Weights of a small transformer language model.
Size: 24 layers, MLP 1216 SwiGLU, vocabulary 3909, 53.8M parameters.
Training: a variant of SOAP for these matrices, 758M tokens, 2891 steps.
Each number is 128 + 32 x the weight over its row's rms, rounded and kept within 0 to 255. Layers, rows and columns count from 0. Numbers have three digits each. The size before them is the row's rms in percent of the matrix's.

# layer 2 MLP gate, 1216x448, rms 0.188, rows 802-865, columns 64-95
104:092161085120124134164080153133120094125155090107136092188145118095150130116182118099165134107113
101:140096141109099140136155169145075087049093151122119197111066125185150173175067162150060156142134
094:121107173138046130131148121148096064110158105120139102098098125167151127144112123163082052125098
098:075125099070137173142157122117056157139147088122159106097108132141089111151126144170183096105156
097:117093135152200154086104100079124080085176094102104103122092135076122123161132154169140105153121
108:035072131149061142116136161136076084177139167135208139100132133069116077100131153111111123157118
096:124114076170097069154112103169153150117123152148102172102177097160157107133126123146103099103095
096:113185109145140168122056184091120181107174117153101075107159116113109157171138188111099174132105
106:112167109122127085096069097143121147155134137106107096130133123085167156136120126114169134102184
097:137166204106071128102093109156115202157180112051127126097106142172148123102101132168156125131087
094:177098196101129217125146136151083085068130103147124147147063174131067122114128120135094147150077
099:114124105125121120155113134187141187162111081134128124095135131107101114151115172154121164145069
103:149139111110177153108151143103194072117118151127162110113145162138165193124126123120167075140128
095:144151118147101178163115130152127155118113060127162135136103083145073164112105069097159098089167
092:106122131158180134101144120130122132107174148135128082145102154081164154124070068169147042150150
103:118128126137086062101150122144073170092106121141106100144135151113119097157135124126178213078112
093:158101150167051139151090094090141105165113094197139114080202086184068149144104171143151121186100
103:147199142170132120130097096097134121068089162141125109130131139126148131141096121207187097095168
104:139127086159099161202134173211109168167084106142130058146131129082160103154122139157072082117135
094:137098136136146110175064101095097101130122120096145161127097101125104082118181124155091151129075
093:109157070175115090122117071116150180163118185160149123129111124074110153176148119209177165122138
096:116138121158191149138117082122186091140105087055130134109172160212154158116154159168070144141146
102:124142136132123171235106109113126153084122058167132086126183126125182139147125096092171060139143
098:136081095157105128125161110101181161153173117064147093162101139069127097105147164194138125144159
096:174095153072166114131176142148107183088159164192115077132092169117139117147116130186128153135136
102:094129192097139117144115158118131118156178064113141157147148151149144147145145184127054160182101
101:131103113138075081102057144100144192179141111196117108124156104067095149139125097110138127169109
093:107172118103124150113145211141081199114141195114106091154132152105144149124105138066059157196155
095:039164160126142103114115175104117133079112124105124158099146110129146086135138165178158162124133
096:155089123106138235153127078164103176102115118085102071124175170171132122114108122128191079165145
100:147112221090134082108166098118100087114178125085159132101140150196100116130168056107145082098112
101:150101103109132135125165114117178138160126056063177154075127229103123179094154138091121176098103
104:122170097167113100096166144168130155104187177111146136158102179172109126196102168151133117086127
102:106055064079118163142164106133213114139115117122092116116112196153143113122119148100141099137100
099:083135196093106093097161073106158072138142078131080183112141081135141116220105130122122093123136
102:149126175059124193116149132127114103207073152125136142158153101164153108123173100094099097076086
100:106084144148128191092207122123130082153126096120144107154179070086186128169157100091121152119168
098:184131059145123130129089127143129102095144183164135129084118078135125110128080162120163100197168
101:106135130105169113109098177149059126102155135206156103092153145098129160115163128116109182119116
103:079121126104091141103116118081217126108106099106076196134101112177172180210170122177123145158061
100:137138134144098130119078162124125124149143086171136136129175137181105110099118182142136134070146
099:171142084066154145093164145153097140175138166163125115133077121145089149088141110147130141104080
100:111139165125047125088128151196084150124081101143092104100110085119132148102095138130072157127134
101:222114206114141158153130126104111096078147123081109129116102132112167071122141167143138071108108
097:153155150130162126070167133144150120153112142155119134156131098134198152165116117131104075194196
095:162117132120111159144104158172150163091161188082170120095118152167180092113160129128123118169100
095:129172114114119123100162145127111133116039131165124086141111186083147110133135142171075147152150
095:142072152147108142110153098100163151100135119123160114158128109079098099134126105129123148144137
099:125175071125171083144109140150106139087121134106101101206101127153156081087150123110133160120110
099:144078163105156171157162186132125147139157216148078092127136123139116130105106099133107084138092
094:114112056118127128095142134090104167138075106115156126152095140059116085098124161110112074112119
095:090139108148084122106155114154137116116131140129146093178140140121144098142110138082194197134132
094:070158129119160118078111116126115132085146146138098137161206152129136073102130102139140072183139
104:122105167148086135081121125127108067061138168088121099179143132122096105130184140100127094170190
104:129099155179090159137108130093133153108190215171102144175172106083085135141126129166134129199087
101:125167105112130078150129188078155109108155090120112099185155089092163086157055130156179096109096
100:183124105153130126123136131100115130097109149110117151097122104054147164087078154083137099134120
100:131159130149129141116126129117110090122151099182109098168130120142120148083117190194127169128174
100:120167130135140099123143154159125160115159145089094107111135127176184112123100117114147139053128
094:142133145109081171101111173167156156135107133151105159137156105103126144164190164118103114158117
098:170099137135115158175118119092164098206159172100121114136143160084129178132096108127157130121090
103:099144122101090143122160095151139133083104148118147105165112170124170098129123154167183119172199
094:161112134101127189121119091132156149140077098067076102103098147166132167176148121165143109152133
097:147134109137126155116128145137065068113146115064154182159156139072131126095141190098135163149123
# layer 2 MLP up, 1216x448, rms 0.188, rows 802-865, columns 64-95
105:086129154124121090151097154195119120142096130086136180137154128135137133108135083114108107103073
104:143141134151191196050101152071157121131155125147108136129145099087079115111153107099139100174137
094:149148095094148117081121115136155145106117157123152131116137138073067153140142130107174221132156
099:097146117097114130105128129115071168125143138111155141137154119137098128167109119167147147114089
095:111102106121169189093127144086199136100200140139167186097087131158087083119098116185168126159145
110:130158077136149084098113074161152135076125132065155160131116101168122133173179110063111096098162
094:130119097118047136163186136130133140166155150150134141109164169123139161204127078128151053111140
096:067163195128152077201133039142091180129101095108180195164092164147172078072096108131104080116165
106:163139130145123135115151104201077128184058091146095112111143150138154101111181063139148116140160
100:136127055128153141071069135129122091115083139174107111129106081118142109141092145142119158128212
094:086085095107149065089104140095096173132120153079070129142157151127140152113160150194106202143112
094:132108198147151156121102126135147096112123129098146116161087102184190175146157070099116114092144
102:158152120152163134100075137129170067125144099132140098073137172122128169124164128134133081106152
096:113091091109170139115157081145134140114065202116157143069088107128150119137115140097147078139130
094:147170129120118089115070128115103088128141158063132166120178143152142158113155118083140223102141
111:156173086119120158170134102120116072025125187102106139121142169105186124106105151081147162169098
093:129146083119116146113131120152107108076121143074098142090136157111182086131144119111101149044143
101:126103071091144140141142103099104140083155207138106166099098112134074102173117103129134090096210
106:129133109120127159160184129198118164145136140108102105110154094092175067098129109151171195107148
096:127101118126118099151079121123118149077112094112138131134083099099102103131155121151077150095091
097:099183027165075123082104202115171127207130164156201111108129118126157129143152122210157145086162
102:154184127095090120163112132116101030134128119127148128131140193176120154130124077149121117144157
103:110116096094139162153128094103153113169156093095131160118121140136152147170144115097147128136122
100:110080163197163134074156129065147107108132135133137166129155119086116115127185086137131147098168
093:075150114168131155094089107134130109145140100110145106150113090151131110218138110132149168106098
103:148161154094096150122131101159134136182117121111147153115118177151176193167103155086078152114125
103:078146114137106193078112057163138121149106176125120160103155146086132110160104119094074107106124
098:145060116095158091086146100035141123091107066129136119124147128143078124187156143166123085096097
103:117140143148061154094100107129164131057051165107079086096108151098071143100118108147182100139111
093:152134148126151178133081169109083133116088108166121060114108110156102153115120111123084135154153
097:119111158106118122117074110051123064152122135173124095078123083138114082141128111098169150095087
102:151144172158045137120168120115128157047129162145156150145192149213147160206051167113164162106105
105:064160130147129072134138048155131090111100214107159127162169134129134122131195168122148139080120
099:167203139121150139153077129122122121137115164151170087107156095080116129155189119132084162126162
099:119129128098114151106040107211157102126105157071091116135113132179123069122153130094103091061144
099:119098144148125106114181096137090103082183152137109175126120154139135150113091207139160127127137
102:123158085083146174164150152108071137105100137149124125201138142071127074124171146126147170094146
093:126182084091185102114158097200161190104184076168181096085113134154120111092074116149099079092179
100:152177122060161101111138125162125136109095127141172093139097084140149137125135113113115130113105
102:184156126141212158152126128120083111076145189153180121166196132057106126137096124125115103147201
101:101136042163104129113115140109134145173144090197120135134173151154153143103097124148098133097143
099:155096110078126094107157088124078135142138151134116040156146170153150121138145134170130141147114
104:155115074106151132137141157103122094144147101123085064105128100149150143093126130061125136091167
098:109144144137131176130142104138142148062146186115110133075101152079166087128142075123109150116132
101:089101083150111172153129113070136180163108076118094163109113159167104084111111118158203141099118
098:056121153103149178116120180132132107076135159143169137166158143182151147077104113123117151148113
097:089121107139099077112094119179185136155174105098146182136154080098112144124184097055109102087123
095:121183092165093115136114139092148148153122079164060069046127127154151097105114132060129098146132
099:108206092138165070134100102102122105074145123076159148162106186156129084086139116144136174105116
097:164109147096084061186202092172178125134133156120190079125108050130144096134082123185157089136116
101:095151103127086133157093104167121131146168121178103179173115124146143130152137098144156136118089
096:130106144092160172112111130036143103103150106120118137067107137144154124096151141217078103109133
099:190163090154137129155153120139107181107173126115111139151152111153123100104142183132136090081142
104:131134112228128119096139114138149110103128126071127171067135100141133100125114166186158102101131
100:110181157156147151170078072130081134148089134149120142113168119167097151129225171186131151123113
104:144143073098092086121134127156122114107118147179087119075141110081136081123157137153124135117122
100:141182148098107097132088159114119093114116151119098074118071099134142070118122180117139141133068
098:187084123131097153127140151151156191185123107082180119119133151086146093138135134095138131183145
099:200103138079136094113119105120122104106132190192131081160141100060107155088157158154082104160135
100:122108139107123099180162074126128084124128108087118104131091125133161101094120168151130143105133
100:140131126190152133142064092089132128145126100153126152136179086081121145086162129116152170170086
101:067113100127133108159088123132125124145076146073113168145040087104157113095113142101127145123148
093:068134140139114049119174177174176120090169166198173145162135138133110088134123178104112077132169
101:096131140118130164192161149125069071114107116072115164172085142098104108099098177089196128176071
# layer 2 MLP down (transposed), 1216x448, rms 0.174, rows 802-865, columns 64-95
101:034112139179051145122126174116168180128126173130083177161157120135065154152125078119150134159170
103:085099105079087096123181154099085116143123061165165122146112065180045137119088132119058139150145
098:173145157120159128101103156060128148068112127112153145135155124128122160121093190140161172117160
100:180065098165085108126106145169122117165111143169085124150107167133144178145091094100118145142104
102:091166158160145099112188137115113167133080088076130134124078110090142128122068159146141149170112
097:140142118114149107093123100145134142115135102136148157110118149133138090094150142143136130071181
097:150153117183103130085098114142196124098119082131087137144153096114086166101147152137146089109153
096:107149160142124129122012127134067158152153133083132151150086125113215145107140123162166114143154
105:185117103108117109175144159133169143106172171132159076144143123082189103088140117096158107115146
098:141129130117168143113112081118060098134129143100132095141113053105075055191102170089128172116133
096:143097131115131183092124132154161155116069109050127129086142124111125159142178141166105128201099
100:106115143120136180079173113066117107148171099120116119138125171139135126149128145118116117111160
105:181204165118124120071117111084130127084142169162100070099117123102125138189153130127130086089085
096:153134142109093152173167089168152162119098161153141067134141126101129109140113049121076100058123
097:084120159115111142117103132102127138110151086122089156138152124182081108135154124123155150118121
108:120103143066095140086166148100115185144117112145134054105126062135109133148163188057180138112113
097:136161128113165121130163151095127152107147125122117147161135105157111162135175088159143144063150
098:088156114112168110148128112161154141060122169061116110100185134081065091156121090116101083117134
102:175171095139158178163120135149098099117126092152107081139079112109153096157142161182147176144163
096:085126140113120106127110174109122094087079118156130137118086144128105157146204170108094170164092
095:169144081189130151114086066156161114138111164170127131034148088156169104151119158135109150167094
100:095205148166186128146085078169102083148197082145147151223110159126118152122123133114090081095125
101:097119088179123141139140135174107120160137115116136100147126088092172141107151188055149164169125
095:139071157128095161108099113088039119121113172191137122131122069180082117180107164115156197183187
096:090123120128088151090108119148075189139116075074137128176113089130181116168120101147154119115093
100:119162102142100153124110124127095084115105121114189147118151153156102155100123110128189235084095
098:108153065158090154117056113155149179115127177123103140137147070165122128058148082143111109146067
097:101160118082079101116199099064120120119135156210129109143091111102230097082136105139120122095174
101:132080119187116168115180157134137138122105126142146111191120118118081106136138068099134077088105
098:098137140120213165153061120131099123130108138080137140131150103109172153154079132068138106124130
101:217145147097108133138141117165122116154174165096120125140158165146132135106158127147147191149110
104:119133135118122150083094160139066105152110113179155212121062150145125134183195165155130209122160
100:133150130106151172145138084117079080133146144134113183125114113135184107158117131158149161079150
095:157183142098129118092087135069160097141123099171161158105153106062148106117141089129169132156155
102:124122082092113078077191162124105136090145145154160115126082084082096133125130098128156129139158
102:109157129145108205164111148179107088104219090138148137044173091174115112162131149191158122136134
103:088098205125092137141113115108129125146119088102102143166182134132089100154118136148132168151110
098:140160141146142183142157139150156070156126106165177153092140090101083206122132162162161159133115
095:106123136128127077109096156099102146088132133189139119136146134105069133060098142099184105119106
101:118162076122126101098123080106146138113156145148164118174103106086180107080105110145196175157158
102:174151128120126124136148171116105121122159086156181137144139133137117131167129164087112140138115
101:132129129079087168083076154157111141121130135145106113143092128118139114148077052129087176205107
097:164103150177139108074117137099132141116104082104124175165141115100088080170158165095124135156149
103:196176130072104189124109123097128114087131073096137186155109061123122122112204180143176116091135
104:099077123064145186125147104164095158114221054156092134069140119168112112103154171147133114134114
096:108152160193149171138162129109124169110132138122118156129160196239125123075165148128062171150115
097:160090107126158137139077073108123106110176113075116163113125144093133151131110094127126162165114
096:157086183095109151167127174150168110169173143166068118132061149098099104137130211186126163068169
103:065138156076161140086078157097117111125092113137123133147104128216163135176084179081168093076105
095:086168112081071150197170117157109056119110166084085113115103135164130091114139077182113106118140
103:131138195121156117190102136135157070125114110125131144128168124130081139102169136192044052132153
092:105118138150176157215112128156102156093147102150081168154144156075076135165083145133051088160155
096:050142188131106092168093135153152109061106196130108120077176171135095141118094122113108103100078
102:143141179117056173125077134066133123093163093095167138108133163105167118151121191068171096113186
097:176180119084126130139102092130163145118082139197166122172122126075102168121129178124130110155048
103:149086078143109136121138121148165147106144165122125119084120128126138106179188147193080098124121
098:074104152058101145080145123158100118093084126104145076084127172100204088125141119148139180131115
098:159133156068178074169133097129117099080129126119124128151110122154089145168127116067152095160132
099:167119111111116123127076122112092193155065132122083134064168100110061145159138151195133106183146
103:159077136153197144125130114180082112106121115114113131138102191124092120107076187137183180094141
099:166113094133132099156119163096201113155120178171116111095099125105028177127127044116097125124109
103:189149110093128117142153066118091118124062127149189086149138139092102113125177125180153129171152
097:134064131101083015121111133101107130171168166136182155177139120103134059081125084127097200189100
099:100134131101133129105090196197090106127137121126111146095133145187105119048216109145115138170131